{
  "num_hidden_layers": 15,
  "hidden_size": 512,
  "num_attention_heads": 4,
  "num_key_value_heads": 4,
  "head_dim": 128,
  "intermediate_size": 4096,
  "vocab_size": 8192,
  "hidden_act": "relu",
  "norm": "layernorm",
  "norm_place": "pre",
  "norm_eps": 1e-05,
  "positions": "learned",
  "qk_norm": false,
  "attn_scale": 0.0884,
  "bias": "all",
  "tie_word_embeddings": true,
  "parallel_block": true,
  "init": "normal",
  "init_std_qkv": 0.0155,
  "init_std_o": 0.00282,
  "init_std_up": 0.0155,
  "init_std_down": 0.00282,
  "init_out_by_depth": true,
  "optimizer": "soap_variant",
  "learning_rate": 0.00521,
  "beta1": 0.95,
  "beta2": 0.98,
  "weight_decay": 0.05,
  "lr_head": 0.00915,
  "max_grad_norm": 1.0,
  "warmup_steps": 200,
  "schedule": "cos",
  "final_lr_fraction": 0.0,
  "batch_tokens": 131072,
  "max_seq_len": 1024,
  "doc_mask": true,
  "train_tokens": 662700000,
  "max_steps": 5056,
  "dataset": "wikipedia_en"
}
Each number is 50 + 12 x the weight over its row's rms, rounded and kept within 0 to 99. Layers, rows and columns count from 0. The size before them is the row's rms in percent of the matrix's.

# layer 12 attention value, 512x512, rms 0.172, rows 6-33, columns 256-383
098:53 49 62 56 56 49 30 24 67 64 71 58 58 73 44 38 56 67 44 57 34 39 64 73 67 55 50 61 68 43 38 59 53 58 63 71 43 55 26 48 66 37 68 75 41 63 39 58 36 50 60 12 58 65 39 36 23 56 43 49 53 54 60 41 49 64 51 66 42 26 60 55 45 57 60 47 51 57 52 56 46 37 43 13 22 34 27 44 69 56 59 50 55 70 42 57 48 38 48 49 52 37 54 51 52 37 58 63 32 49 53 72 61 37 56 30 49 44 61 54 45 66 67 50 53 46 30 56
100:56 48 63 35 42 33 55 50 63 52 74 50 26 24 54 71 47 56 36 53 51 53 81 54 69 39 44 67 31 35 55 37 56 50 46 40 33 35 45 49 47 53 39 44 53 65 47 51 52 57 36 22 50 52 57 60 59 49 40 58 45 42 42 38 46 65 52 56 49 62 65 52 44 51 48 48 35 53 52 55 49 37 50 40 61 65 49 70 49 39 46 68 65 39 60 60 46 52 43 61 52 24 32 59 84 70 55 41 60 46 58 63 45 33 55 53 45 38 46 75 58 47 44 24 48 58 54 59
100:77 55 33 53 51 42 30 39 25 63 56 48 40 41 45 66 58 55 48 50 58 30 49 51 52 24 57 35 33 53 71 66 46 61 54 18 28 30 46 45 49 56 54 56 63 49 29 56 53 63 46 46 63 45 60 51 32 54 53 56 59 50 61 46 59 51 49 39 38 58 50 47 32 49 49 41 78 33 51 53 35 42 51 55 61 43 61 74 53 68 57 68 70 40 58 61 47 62 43 32 55 29 51 49 65 37 53 37 59 46 35 75 52 50 51 55 54 40 33 48 53 33 57 35 47 51 54 58
098:61 63 54 46 68 26 51 55 49 52 39 42 39 45 63 48 51 45 67 73 36 64 55 41 57 67 54 49 53 71 47 74 51 54 55 40 49 42 51 66 31 34 58 40 45 53 75 51 50 46 54 43 38 49 71 63 48 52 38 57 61 51 44 37 46 34 59 59 57 14 54 73 58 48 61 42 57 67 48 45 45 66 45 67 54 57 62 45 55 62 42 56 77 76 59 62 52 45 52 52 49 68 39 36 60 44 57 48 55 61 57 43 38 49 49 38 34 61 51 28 39 64 58 67 48 65 44 21
100:51 65 60 53 37 46 25 29 56 55 57 65 57 41 51 59 63 38 48 42 73 54 65 54 43 41 59 56 53 33 25 65 69 52 48 77 58 58 32 68 57 55 33 40 55 68 49 44 47 58 49 79 43 36 42 29 39 45 57 44 31 54 54 52 33 54 56 72 70 65 55 39 60 47 54 70 43 56 70 73 36 61 46 54 44 57 49 41 71 49 44 49 46 69 61 53 49 45 37 46 46 36 44 47 75 62 50 40 34 61 69 42 64 46 37 78 29 51 44 61 74 54 66 44 40 71 40 51
103:43 58 56 62 61 37 64 43 34 63 48 43 53 77 49 42 39 58 53 60 57 52 48 50 44 55 36 46 56 41 42 48 58 53 47 56 28 36 37 46 71 54 41 58 41 54 55 34 39 36 41 75 29 34 70 34 47 50 56 60 53 46 47 63 71 35 62 33 56 56 63 42 50 44 38 33 61 45 40 57 50 65 36 52 59 40 69 59 49 24 63 42 47 41 72 43 41 78 39 47 63 74 65 67 52 54 47 26 53 33 54 42 34 65 73 42 47 48 34 40 40 55 59 26 47 29 43 26
100:57 49 48 47 42 26 48 63 64 40 43 72 35 57 41 58 60 51 66 63 54 49 54 55 40 48 41 47 49 46 38 66 45 51 49 48 32 53 26 58 54 62 38 54 55 42 53 66 52 40 54 52 45 64 60 52 35 45 39 67 50 54 45 44 40 62 36 33 22 35 54 45 50 56 61 71 58 59 41 47 54 58 55 30 69 52 24 54 28 65 43 40 44 36 60 27 57 36 36 47 62 42 32 56 31 31 50 31 48 50 48 37 55 53 73 53 32 63 54 35 44 30 32 53 46 47 68 28
105:39 57 62 45 30 54 49 50 51 33 30 51 49 42 41 75 58 46 44 55 52 49 65 54 53 57 35 44 39 70 69 48 41 40 45 40 37 56 70 35 40 25 43 40 48 75 39 57 51 67 43 78 42 46 58 45 59 51 58 36 60 53 59 28 29 66 19 42 46 61 18 39 53 50 69 49 55 56 56 37 48 60 46 70 55 51 40 63 39 55 39 61 41 68 47 89 49 39 23 43 27 65 52 31 49 60 55 65 57 39 57 54 32 58 45 41 38 38 54 73 50 53 33 62 42 43 63 47
094:57 45 52 65 66 55 36 31 32 68 49 39 48 52 30 57 51 44 54 55 49 48 54 52 53 37 54 59 56 51 52 56 48 55 39 63 53 45 50 43 45 37 45 70 54 57 27 52 34 50 39 34 77 56 60 43 62 65 32 46 56 58 50 42 47 18 77 28 48 65 65 42 59 57 83 43 41 54 47 47 40 43 59 27 25 46 48 56 57 51 52 33 48 31 36 61 54 53 39 45 45 62 43 63 55 64 47 41 49 57 60 47 78 63 37 48 45 61 51 27 51 52 51 68 42 47 43 45
102:37 43 59 56 60 50 51 51 41 17 59 45 54 71 58 63 40 48 67 39 65 83 69 33 58 46 48 49 49 47 58 46 37 52 25 56 43 62 61 81 71 66 67 63 42 60 28 61 52 70 71 56 44 45 37 67 59 49 59 59 41 44 46 73 54 51 77 46 53 53 31 48 41 47 33 52 45 69 69 36 51 32 68 64 50 47 60 48 49 39 68 70 46 74 56 56 31 31 70 48 40 72 36 36 49 65 51 41 54 64 44 48 50 49 52 48 33 61 52 66 37 63 49 46 46 50 61 37
102:26 45 37 60 76 61 40 45 61 43 41 56 72 55 32 50 91 40 45 37 41 56 40 50 33 53 44 42 58 26 71 46 55 52 51 54 39 66 38 40 71 45 57 66 39 39 62 64 53 34 40 47 44 38 44 48 38 59 65 37 58 27 51 83 45 44 44 54 59 57 51 46 68 16 60 57 58 26 75 57 48 21 63 46 71 53 54 20 36 47 43 56 40 50 39 57 34 56 58 66 66 41 41 72 52 47 51 51 47 48 73 60 57 49 41 42 47 65 40 58 58 54 41 47 54 52 65 42
099:50 33 55 53 54 46 51 40 35 40 49 37 39 77 54 58 56 52 57 49 36 57 38 64 74 29 31 62 40 59 50 46 47 68 48 49 45 50 49 33 17 25 65 49 36 54 42 37 57 51 56 38 46 55 53 52 62 48 27 26 38 42 79 58 37 55 37 60 66 35 56 49 63 54 49 54 58 36 35 76 58 55 74 46 50 42 51 44 44 54 60 46 41 32 43 37 44 68 47 49 48 53 35 61 53 47 50 46 44 62 38 55 45 31 46 57 43 60 39 45 37 32 41 45 74 50 51 51
101:46 63 51 39 50 60 69 55 59 40 65 48 27 57 38 50 68 49 52 41 63 61 66 52 43 57 64 39 35 41 39 26 62 56 35 53 60 51 38 50 43 56 45 37 32 59 36 52 42 79 50 54 53 70 56 34 17 61 55 58 52 53 41 44 58 57 42 56 43 61 58 45 29 62 34 38 43 65 57 63 46 58 51 50 30 58 44 36 48 58 28 53 65 66 57 64 39 65 50 57 44 44 59 31 44 68 47 47 57 33 51 69 47 55 40 46 53 59 45 69 57 53 65 34 55 53 41 34
098:45 67 51 72 76 75 72 53 54 48 53 46 37 59 50 74 49 63 53 59 37 42 46 48 42 53 66 44 40 60 45 45 53 57 54 49 31 59 36 40 53 42 49 42 45 52 52 71 56 48 55 62 62 35 36 56 51 60 53 68 38 60 69 46 47 73 60 48 54 44 36 45 62 45 43 62 69 62 49 30 46 38 64 64 57 67 60 63 34 28 41 36 27 43 57 65 74 27 56 44 52 45 34 53 51 61 52 46 57 61 60 54 64 66 35 70 46 40 43 52 44 46 37 42 53 51 58 54
099:37 64 56 49 52 51 44 44 49 71 54 50 41 58 34 33 48 20 50 60 59 40 64 55 82 59 59 67 61 64 49 59 59 72 33 56 58 44 62 40 54 53 35 62 54 52 35 65 50 70 51 59 54 53 49 29 68 61 55 63 46 34 60 46 62 66 37 27 46 54 68 48 40 52 43 53 49 35 47 86 47 39 48 45 32 70 64 52 51 58 49 50 66 75 64 58 51 56 54 57 57 63 53 64 75 62 36 59 50 49 42 44 43 40 42 44 51 53 36 63 39 53 31 49 37 51 29 47
104:55 36 45 87 54 69 38 54 58 51 45 68 44 16 32 68 64 73 54 35 61 46 39 60 59 51 58 54 39 46 43 33 50 47 52 47 65 43 76 46 53 38 52 45 48 56 46 38 33 39 60 56 29 27 54 60 43 63 68 35 60 45 36 50 28 56 33 55 56 34 31 60 57 88 31 43 45 60 67 40 45 62 47 44 39 25 36 61 56 56 48 72 68 64 47 43 63 51 67 45 50 64 50 57 67 59 47 55 24 53 50 80 26 57 59 39 62 45 48 49 51 56 45 50 53 36 73 60
100:47 56 39 46 71 60 66 52 58 42 57 30 43 36 66 46 57 29 50 38 52 67 45 37 45 28 62 58 38 52 51 43 42 30 29 36 61 50 32 64 46 46 52 41 50 43 37 58 22 35 40 55 51 31 36 56 56 60 60 31 44 67 46 42 38 37 64 46 46 42 37 32 29 45 70 64 45 49 45 45 56 40 46 63 73 47 49 56 71 38 53 52 59 40 47 39 37 40 55 68 47 32 62 48 37 48 58 41 38 64 53 25 60 58 24 51 48 64 58 31 43 36 54 46 37 61 56 54
101:50 45 49 34 52 51 55 67 39 63 62 46 50 41 58 36 38 50 41 51 32 67 37 62 51 52 45 54 35 71 52 41 67 31 50 56 51 66 38 57 53 50 65 45 51 43 58 47 51 66 73 52 42 65 55 40 46 64 34 43 45 46 50 42 41 37 45 42 30 52 45 51 55 54 26 57 36 48 52 52 47 67 66 60 65 64 34 55 54 52 53 47 49 42 43 44 44 35 54 61 43 63 40 26 43 42 56 45 43 48 58 36 40 64 52 72 60 33 56 48 42 54 50 54 61 58 54 46
099:38 29 60 51 40 65 39 30 56 67 56 47 42 56 46 36 37 42 35 70 45 30 34 51 46 55 45 53 68 51 52 50 58 36 40 46 52 55 61 52 51 71 54 57 40 53 35 72 62 48 45 41 60 55 54 33 50 69 58 36 63 14 44 52 36 54 71 42 43 58 43 56 50 47 43 39 55 59 53 53 53 44 56 45 43 49 64 40 55 50 42 48 57 58 32 78 45 54 76 59 40 41 36 70 71 51 49 48 46 46 53 42 46 54 58 65 55 53 52 48 31 61 40 57 69 70 55 40
104:57 42 17 54 32 36 56 84 41 39 46 48 53 52 59 34 26 66 53 53 33 51 48 39 54 52 38 42 56 45 50 51 53 54 61 63 49 46 50 34 44 33 27 51 36 51 28 55 36 61 50 36 43 39 63 48 47 52 60 52 35 47 57 53 24 63 37 46 49 44 30 44 69 48 41 48 29 52 39 62 66 50 47 35 69 61 62 65 34 67 38 48 51 38 35 46 55 78 53 61 66 51 39 65 31 51 46 78 53 60 52 51 61 50 47 24 48 55 55 32 53 55 69 64 51 38 46 45
101:43 57 42 59 64 80 58 59 45 24 59 61 41 54 44 58 55 78 40 54 68 26 57 45 64 45 65 62 41 38 44 59 52 52 59 49 79 52 47 67 45 58 33 57 40 45 65 41 60 35 44 66 59 42 51 52 68 39 40 38 39 46 66 37 43 47 54 42 31 48 41 65 43 32 34 39 60 28 50 71 40 39 34 61 47 59 29 37 53 40 48 46 38 53 42 49 48 55 47 38 43 66 48 29 64 47 51 39 28 52 45 48 35 43 58 81 26 65 38 61 27 58 48 54 40 24 45 25
098:30 44 29 62 50 64 67 52 40 68 44 61 62 33 46 51 46 49 57 40 43 64 35 62 39 51 57 37 53 51 54 72 45 57 59 48 43 38 46 51 53 47 49 47 69 62 47 43 42 56 58 36 43 53 56 48 58 34 66 48 64 18 54 37 53 36 41 27 67 53 60 26 57 48 65 44 53 45 54 49 48 40 61 56 77 56 41 28 40 49 35 72 46 45 54 43 50 51 62 43 28 51 43 52 67 47 39 60 81 59 39 34 38 58 50 65 64 49 67 80 45 46 35 55 57 43 56 50
101:35 49 60 48 53 44 36 59 32 49 50 48 20 42 61 58 76 36 55 20 30 40 49 56 43 63 41 45 53 61 50 62 45 52 59 47 54 44 49 55 54 51 46 41 64 54 50 50 60 57 52 63 44 37 35 47 50 45 59 30 59 65 42 45 49 47 47 59 51 50 35 51 56 39 45 37 62 70 60 37 28 54 46 34 40 63 69 47 36 58 39 63 45 51 69 46 46 41 46 35 40 51 50 52 38 53 31 56 53 63 73 35 65 52 16 55 46 58 44 67 59 62 65 55 64 39 56 30
107:55 69 50 52 53 78 39 51 48 63 47 54 38 53 61 50 54 62 47 55 73 52 34 37 44 46 63 68 45 41 67 24 49 70 41 54 33 47 54 66 45 80 50 57 52 61 59 37 45 51 50 47 58 46 82 69 48 65 42 56 60 34 65 64 45 57 57 38 43 36 56 60 71 60 55 36 58 42 55 60 69 35 50 75 61 46 24 43 49 60 65 61 60 46 57 59 46 39 56 56 57 50 46 58 57 40 48 55 58 51 43 54 34 37 50 37 50 33 36 23 40 40 49 64 61 39 46 42
099:49 34 63 40 51 54 55 72 58 48 40 45 44 51 51 77 45 48 56 48 36 42 42 66 37 39 31 33 69 37 57 54 44 41 51 53 45 43 49 50 55 57 54 56 46 39 56 45 54 48 49 57 27 57 61 42 63 61 52 60 67 60 48 68 61 48 65 56 62 56 60 66 69 38 67 77 55 49 50 58 43 52 31 33 50 48 49 42 51 61 42 50 55 21 58 60 33 52 49 36 57 39 55 41 25 47 36 64 52 52 56 38 33 45 70 74 66 53 57 53 38 69 53 32 48 83 59 46
099:41 54 38 36 23 34 41 53 30 66 36 52 54 50 50 61 43 54 57 50 71 34 51 67 47 55 58 52 41 68 59 48 45 57 46 49 62 43 51 61 51 51 48 46 38 76 58 59 57 35 51 46 33 64 43 62 47 68 58 57 34 55 44 64 43 58 52 55 58 50 39 43 63 43 42 59 55 37 43 33 48 60 54 38 48 48 61 46 57 53 53 54 49 30 26 25 37 38 35 61 29 48 17 47 26 40 76 56 42 49 57 41 56 41 33 43 26 72 40 58 30 59 77 44 64 57 46 55
097:52 37 56 68 45 46 68 42 43 37 53 61 57 35 43 41 57 63 49 48 63 47 67 41 39 58 61 60 45 56 65 44 73 68 43 58 32 13 56 44 51 56 51 54 58 51 48 53 48 50 37 54 46 81 39 54 63 59 53 41 52 48 49 78 53 28 50 58 44 53 44 45 45 49 48 71 35 57 32 56 37 49 50 60 71 67 53 44 70 61 49 48 38 52 34 69 48 21 53 59 55 29 39 35 28 73 48 53 28 37 46 61 58 52 54 55 41 63 34 44 49 36 68 41 47 49 35 51
101:36 67 68 55 60 55 62 39 59 51 61 45 40 66 54 45 42 54 46 53 52 41 30 53 47 10 70 34 40 48 53 41 35 51 42 28 49 70 31 38 48 31 51 71 64 36 69 47 61 63 43 44 49 44 68 55 67 60 29 59 55 55 35 24 40 48 61 29 57 37 54 66 47 88 58 38 49 50 60 22 44 33 31 37 49 57 61 51 46 55 44 53 40 62 44 53 42 35 30 55 48 53 61 53 49 44 55 66 54 49 50 68 61 52 52 43 53 65 36 69 66 41 47 73 68 64 59 53
# layer 12 attention output (transposed), 512x512, rms 0.156, rows 6-32, columns 256-383
097:33 70 13 63 42 49 42 57 50 43 55 45 60 47 42 56 39 63 38 64 55 71 49 44 47 43 39 43 56 29 66 43 48 54 34 54 71 40 52 55 45 61 46 36 53 24 45 46 48 50 60 57 37 51 33 43 47 45 73 48 47 51 43 54 59 51 57 40 40 69 47 50 52 51 37 56 55 53 33 60 57 62 40 55 53 79 67 39 49 52 48 56 39 49 51 51 39 37 48 59 39 61 30 47 59 47 54 72 47 47 39 46 63 23 50 27 53 60 49 28 64 69 56 64 70 47 53 61
101:43 59 51 59 40 56 52 49 53 68 41 52 40 47 53 51 56 63 42 75 39 52 61 48 52 37 35 48 56 70 67 52 65 42 55 33 52 50 38 66 41 45 60 62 43 62 48 50 46 56 73 38 37 38 77 46 78 37 54 33 47 49 31 58 54 39 51 44 60 55 56 55 41 64 44 34 51 59 47 49 38 59 58 47 59 49 63 54 52 59 63 52 41 50 26 35 35 21 51 45 71 31 40 50 40 53 51 40 66 50 36 42 65 54 52 29 42 58 36 35 43 38 53 26 57 60 61 68
098:37 60 73 55 62 76 72 17 59 38 65 60 67 67 58 50 49 61 48 39 54 39 41 44 44 62 33 43 52 53 42 21 59 66 73 40 56 72 62 57 74 59 58 52 51 62 33 41 49 38 40 65 55 27 51 51 62 84 48 58 33 61 65 36 52 48 58 64 48 36 41 53 41 53 52 45 38 55 55 58 44 60 62 64 40 65 72 43 44 36 72 55 56 41 49 50 48 43 69 62 40 58 30 59 38 68 50 44 39 61 58 43 19 34 47 60 39 39 37 36 30 65 66 53 46 57 47 53
101:54 46 61 70 48 70 59 44 51 85 41 52 67 59 36 71 61 64 58 53 52 73 32 40 62 55 40 54 57 57 38 57 54 42 60 46 34 45 46 36 51 62 31 68 58 48 36 63 46 44 72 43 40 46 43 46 62 48 39 41 49 70 62 73 48 51 58 45 53 38 35 30 51 36 47 61 63 68 47 40 64 55 26 52 39 34 63 45 47 54 49 56 47 51 40 42 81 40 44 50 39 53 42 27 38 47 35 52 30 54 33 44 55 58 34 42 35 46 48 58 50 46 31 56 49 37 23 49
100:30 40 52 46 42 65 64 53 63 53 50 43 43 62 61 53 56 69 69 35 48 65 43 56 62 64 53 31 59 47 32 55 40 53 53 47 63 46 55 40 48 60 42 70 32 42 24 62 58 53 57 33 42 61 54 55 50 43 71 47 38 49 51 77 77 35 46 45 36 55 56 43 55 37 51 34 56 48 48 43 45 55 69 53 52 63 32 52 37 24 45 35 65 44 60 46 36 67 56 60 25 31 43 45 63 30 61 39 37 40 48 67 46 42 43 44 55 22 76 30 55 63 67 53 52 67 40 37
101:33 49 69 51 75 37 48 41 33 59 52 59 36 64 26 51 49 56 57 33 50 61 37 36 50 40 29 43 44 50 60 50 35 51 46 45 69 48 46 45 52 38 51 58 33 38 58 40 63 49 47 41 47 68 44 58 59 57 51 40 37 58 59 39 58 56 37 49 68 26 48 61 53 78 36 40 54 41 50 34 59 22 41 44 53 63 42 39 46 76 44 57 55 31 45 50 47 64 54 48 55 49 48 61 42 49 61 44 56 35 38 45 48 62 41 52 34 54 53 73 65 43 62 52 58 34 43 56
100:68 55 15 49 39 53 38 57 52 32 43 38 57 27 78 47 55 46 63 49 53 30 51 55 49 44 44 64 64 52 54 53 54 39 47 56 54 50 57 86 42 38 67 43 54 23 58 44 55 56 60 53 26 59 53 54 50 60 51 55 30 72 73 35 45 29 39 39 61 65 39 52 49 54 57 57 48 70 63 58 32 60 38 67 57 57 30 62 47 40 61 74 51 59 65 56 45 33 53 58 68 51 58 45 44 47 60 48 63 57 45 63 36 48 34 67 72 49 45 59 49 55 32 41 44 70 61 64
102:51 48 56 57 57 53 53 64 21 65 44 45 32 44 56 45 52 53 29 57 40 44 35 53 57 39 38 60 36 49 54 39 68 62 62 66 63 62 32 40 41 63 59 59 32 40 42 54 45 63 51 34 33 54 59 40 38 46 38 38 39 56 52 51 34 59 81 39 55 42 52 63 66 50 47 51 79 24 41 64 67 50 31 29 41 62 63 41 55 49 55 59 52 71 52 63 58 46 44 30 34 50 48 59 46 53 56 44 53 38 39 42 47 47 43 49 54 65 34 44 43 72 42 47 46 47 28 36
095:56 51 37 41 47 35 49 42 47 55 49 72 55 63 51 52 61 35 44 31 43 61 31 65 32 69 74 55 55 36 22 64 74 56 37 58 63 54 62 42 63 65 47 36 66 18 49 60 39 42 53 45 52 58 38 22 63 35 58 53 28 67 41 61 71 59 34 45 59 56 33 42 26 48 46 48 46 50 47 61 37 55 44 87 55 52 46 44 56 53 44 35 55 41 46 45 35 37 45 47 59 67 43 10 61 42 44 53 65 39 80 56 41 60 55 52 52 36 53 46 51 41 69 41 46 68 56 64
099:58 56 25 38 23 67 48 25 73 61 26 42 33 44 49 34 47 57 43 56 76 35 46 68 59 52 64 30 49 44 40 51 63 58 40 60 61 44 65 38 31 51 39 57 73 63 55 64 61 52 56 77 58 55 42 50 51 60 67 50 54 55 45 28 54 38 50 62 75 59 44 46 56 46 38 42 57 43 36 50 39 51 40 55 56 66 52 23 33 38 56 71 70 60 37 34 51 40 49 47 68 39 47 49 59 44 53 59 58 57 53 42 52 71 62 62 45 70 58 37 45 33 45 64 56 40 57 69
102:58 48 66 28 52 52 64 43 47 46 66 64 40 46 54 57 40 30 56 44 34 62 32 48 14 44 39 52 44 43 34 60 51 53 38 55 54 51 46 41 58 27 39 81 63 35 49 46 41 58 54 60 49 32 58 61 62 48 53 43 63 74 43 43 57 54 43 35 60 63 48 49 61 55 37 51 45 51 43 52 65 50 63 52 48 58 58 59 37 58 17 65 52 64 61 52 53 55 37 37 45 41 46 47 69 24 50 75 33 49 68 37 38 31 60 49 64 64 59 53 59 56 69 46 63 64 18 60
101:52 38 57 52 45 49 41 53 57 41 47 58 52 43 53 41 63 63 38 61 54 57 34 40 30 56 27 47 40 52 39 45 49 64 57 49 54 63 27 48 35 66 43 59 69 54 68 35 43 63 41 40 61 59 53 38 37 69 37 43 52 59 55 55 65 21 37 37 26 50 51 63 61 43 49 35 45 64 50 54 46 49 19 55 69 37 21 37 36 44 52 45 79 77 50 80 54 62 38 63 55 61 29 49 42 48 79 49 32 54 52 37 72 68 41 47 33 56 30 59 51 53 51 37 52 45 62 68
098:32 68 65 59 25 81 42 36 69 64 59 61 73 58 32 64 54 54 55 50 43 42 45 43 53 71 43 31 37 84 41 68 58 38 46 32 51 28 67 47 53 49 57 42 32 40 37 62 59 42 59 42 63 50 48 42 67 46 41 33 78 47 72 32 52 35 54 69 52 47 54 67 61 45 55 63 54 52 45 64 44 49 53 48 44 47 56 43 18 43 31 56 41 55 68 56 67 73 35 49 81 58 57 51 51 50 75 59 30 41 59 45 72 52 46 35 61 48 48 43 58 39 57 15 60 63 36 69
097:75 53 41 50 51 58 44 12 60 63 29 57 63 62 30 54 39 48 52 55 47 67 23 59 48 58 32 48 53 58 51 38 41 46 65 71 50 37 33 52 51 46 51 50 43 25 42 44 59 59 75 50 64 61 46 62 31 60 62 63 36 38 41 63 60 71 41 68 74 46 50 41 45 27 41 29 27 37 56 37 48 64 54 58 43 48 58 41 60 54 56 53 60 46 72 46 48 68 47 50 61 57 46 45 45 45 50 23 63 53 63 64 52 51 42 68 43 50 65 58 28 44 67 56 56 43 74 58
099:47 62 64 58 66 61 18 31 61 59 57 56 52 60 52 52 56 45 52 68 43 29 43 74 46 50 51 47 44 20 40 55 45 41 68 54 32 49 41 59 58 37 39 33 31 54 36 56 42 35 47 62 46 61 43 43 46 56 48 46 62 51 36 40 57 37 72 35 66 37 45 62 57 48 36 48 46 72 21 39 38 81 44 58 66 52 41 55 56 29 54 41 27 42 35 23 54 83 43 50 59 36 54 68 64 38 54 64 47 52 38 53 05 54 49 41 32 59 42 46 33 85 45 48 46 41 52 50
102:58 30 57 51 52 40 48 24 65 40 54 44 40 41 69 64 56 58 41 65 35 51 51 58 51 47 43 63 55 59 67 56 61 73 43 50 46 50 49 46 47 35 58 60 53 50 78 41 22 36 54 32 48 45 83 41 62 34 39 32 68 43 47 29 49 51 48 51 35 41 66 37 64 25 72 60 40 33 52 56 45 40 52 50 50 64 42 46 60 59 41 43 44 44 65 71 60 67 59 63 62 51 32 68 38 42 56 50 51 46 63 38 45 61 43 37 34 34 50 39 54 55 45 52 76 42 54 48
098:30 48 58 59 45 53 57 26 55 59 66 50 74 46 57 44 69 35 28 30 43 44 56 69 57 38 74 58 62 48 51 42 56 48 44 59 70 52 39 56 43 53 43 63 36 47 37 60 33 43 67 67 43 62 41 74 32 65 37 57 59 61 59 57 67 37 36 33 44 50 46 45 47 50 55 49 49 54 43 51 43 55 59 44 36 63 44 65 52 74 43 57 51 51 48 44 61 71 70 56 45 58 62 66 53 58 45 94 64 53 34 46 49 54 45 52 50 45 61 56 48 52 66 55 74 44 47 34
100:53 54 46 56 51 60 60 46 75 41 52 76 47 39 62 70 65 41 34 44 55 41 30 46 52 52 51 43 51 54 65 43 55 42 52 59 51 52 58 57 44 45 31 43 62 35 47 69 59 53 58 35 68 60 50 55 49 50 67 45 38 50 44 38 48 59 39 41 58 62 41 61 39 56 63 57 50 55 42 51 72 55 43 69 37 63 44 73 56 60 32 63 32 60 49 59 48 56 47 59 46 71 65 85 54 37 39 46 45 60 25 32 71 41 37 48 62 58 46 61 53 67 46 57 50 28 72 59
098:54 52 11 54 66 46 40 46 27 53 41 34 63 53 50 35 47 46 55 53 49 38 55 37 44 43 45 46 51 44 39 48 56 51 46 43 46 26 40 41 35 59 60 49 41 64 61 32 38 56 54 55 47 54 62 34 43 63 62 45 38 58 68 30 32 40 63 50 63 64 51 49 44 49 69 62 45 39 51 47 61 42 27 48 57 46 55 41 54 31 46 24 40 62 46 27 54 52 43 40 27 60 60 60 48 38 38 43 56 35 38 46 32 23 60 53 32 51 58 47 61 59 58 53 48 45 41 61
102:72 35 64 64 60 43 35 34 46 41 61 37 43 33 51 74 32 28 34 76 54 60 38 52 38 56 38 51 68 54 65 36 52 40 51 45 52 45 35 68 40 56 58 37 58 42 58 54 61 41 41 57 41 64 35 52 47 48 75 44 46 56 73 41 43 56 44 53 25 38 52 64 46 33 46 49 66 47 57 49 47 49 41 66 44 64 50 46 61 50 24 45 41 50 51 74 57 46 43 68 50 59 54 28 64 34 58 40 47 36 37 40 56 49 51 50 57 60 47 56 48 31 45 31 41 65 73 66
102:37 56 59 47 59 57 55 49 51 45 57 55 18 55 47 69 57 49 57 48 51 36 41 42 21 50 51 39 53 44 52 66 47 66 43 54 51 43 48 59 73 58 57 43 41 46 58 72 55 46 60 36 43 62 59 47 59 38 49 66 55 60 63 65 62 41 49 34 49 83 51 27 73 78 34 51 34 75 35 39 35 65 67 53 33 62 38 72 23 59 41 63 53 47 60 59 56 27 68 55 46 54 52 54 36 46 68 60 28 47 59 32 63 50 62 25 52 44 46 45 45 32 41 33 49 47 54 59
098:59 43 62 50 53 47 78 56 30 66 47 28 46 50 33 68 44 48 42 35 62 53 57 53 38 50 46 33 55 35 40 48 48 65 56 43 47 50 47 35 47 25 46 63 44 50 49 80 61 58 40 48 59 46 49 42 42 50 40 57 23 38 71 39 29 63 47 54 40 40 32 58 59 44 44 62 40 46 29 32 48 57 45 44 67 69 35 58 37 56 44 37 42 33 29 47 31 46 62 50 42 49 42 56 38 63 55 52 64 53 41 63 39 43 55 40 58 45 53 55 30 35 48 54 62 40 63 42
101:29 59 52 39 60 48 29 71 47 26 65 33 32 60 28 56 54 62 41 42 67 45 62 63 52 39 42 69 38 53 46 47 63 43 57 47 58 57 60 46 52 43 64 70 45 56 59 39 51 35 52 52 31 32 62 51 48 55 69 60 43 51 40 60 53 76 51 46 30 70 36 54 59 21 64 43 52 40 75 53 60 61 59 62 32 38 54 65 70 55 48 52 53 35 49 22 41 69 53 50 42 58 35 37 67 61 48 44 51 46 69 69 49 61 58 32 47 38 65 39 50 58 49 53 54 46 48 37
104:67 58 36 64 54 34 32 41 53 44 54 76 47 52 62 45 61 31 40 72 62 48 44 38 43 55 39 38 28 51 49 68 38 57 52 30 37 63 28 49 56 43 40 31 49 64 56 53 47 59 49 57 42 62 46 75 62 40 31 37 53 53 49 63 51 47 51 37 45 62 61 42 47 29 47 35 31 72 54 56 55 41 57 41 34 49 51 38 40 38 54 56 33 24 38 46 34 42 46 53 59 46 27 48 56 50 60 60 55 40 60 48 55 42 42 54 59 50 61 61 39 46 57 62 67 84 56 55
097:51 68 54 38 45 45 53 38 51 37 63 60 47 42 46 30 40 61 55 45 49 62 55 38 59 75 46 49 25 54 61 26 32 44 43 60 53 27 48 44 43 54 60 71 37 45 43 55 54 62 49 42 78 50 50 38 37 49 82 51 39 62 71 39 49 37 45 40 62 53 53 54 53 60 32 38 57 37 98 49 55 64 48 62 47 59 54 49 59 27 40 52 66 49 38 45 54 51 30 35 55 60 41 36 30 35 52 63 63 54 33 54 55 46 35 54 46 45 50 61 66 65 57 39 44 40 38 65
095:44 48 57 32 43 45 78 59 36 18 63 59 65 59 56 41 35 51 63 46 37 54 40 38 53 29 60 32 69 54 54 61 49 56 43 59 51 35 37 56 57 52 51 64 78 61 72 57 55 42 54 54 28 63 41 53 51 41 55 58 54 34 30 52 53 40 50 56 40 54 49 45 59 47 60 39 64 33 44 45 47 30 52 59 61 42 37 52 54 50 59 36 56 52 48 48 52 64 53 42 54 67 54 17 60 43 25 55 54 54 19 44 60 44 47 46 26 54 58 55 41 59 58 41 70 38 46 51
097:37 58 45 60 48 49 52 51 65 64 54 69 56 56 53 50 50 46 65 52 51 50 50 51 67 30 64 51 44 39 20 50 61 52 49 61 60 41 55 72 32 51 62 52 47 47 51 29 49 59 57 33 60 55 62 61 44 48 31 51 25 70 51 54 52 33 48 48 49 44 45 42 46 42 34 75 49 43 53 52 44 42 44 45 32 46 53 46 38 55 59 55 44 65 59 46 42 56 56 49 50 56 58 37 43 33 51 46 53 50 47 57 47 67 51 71 79 33 62 40 52 63 47 46 57 55 56 53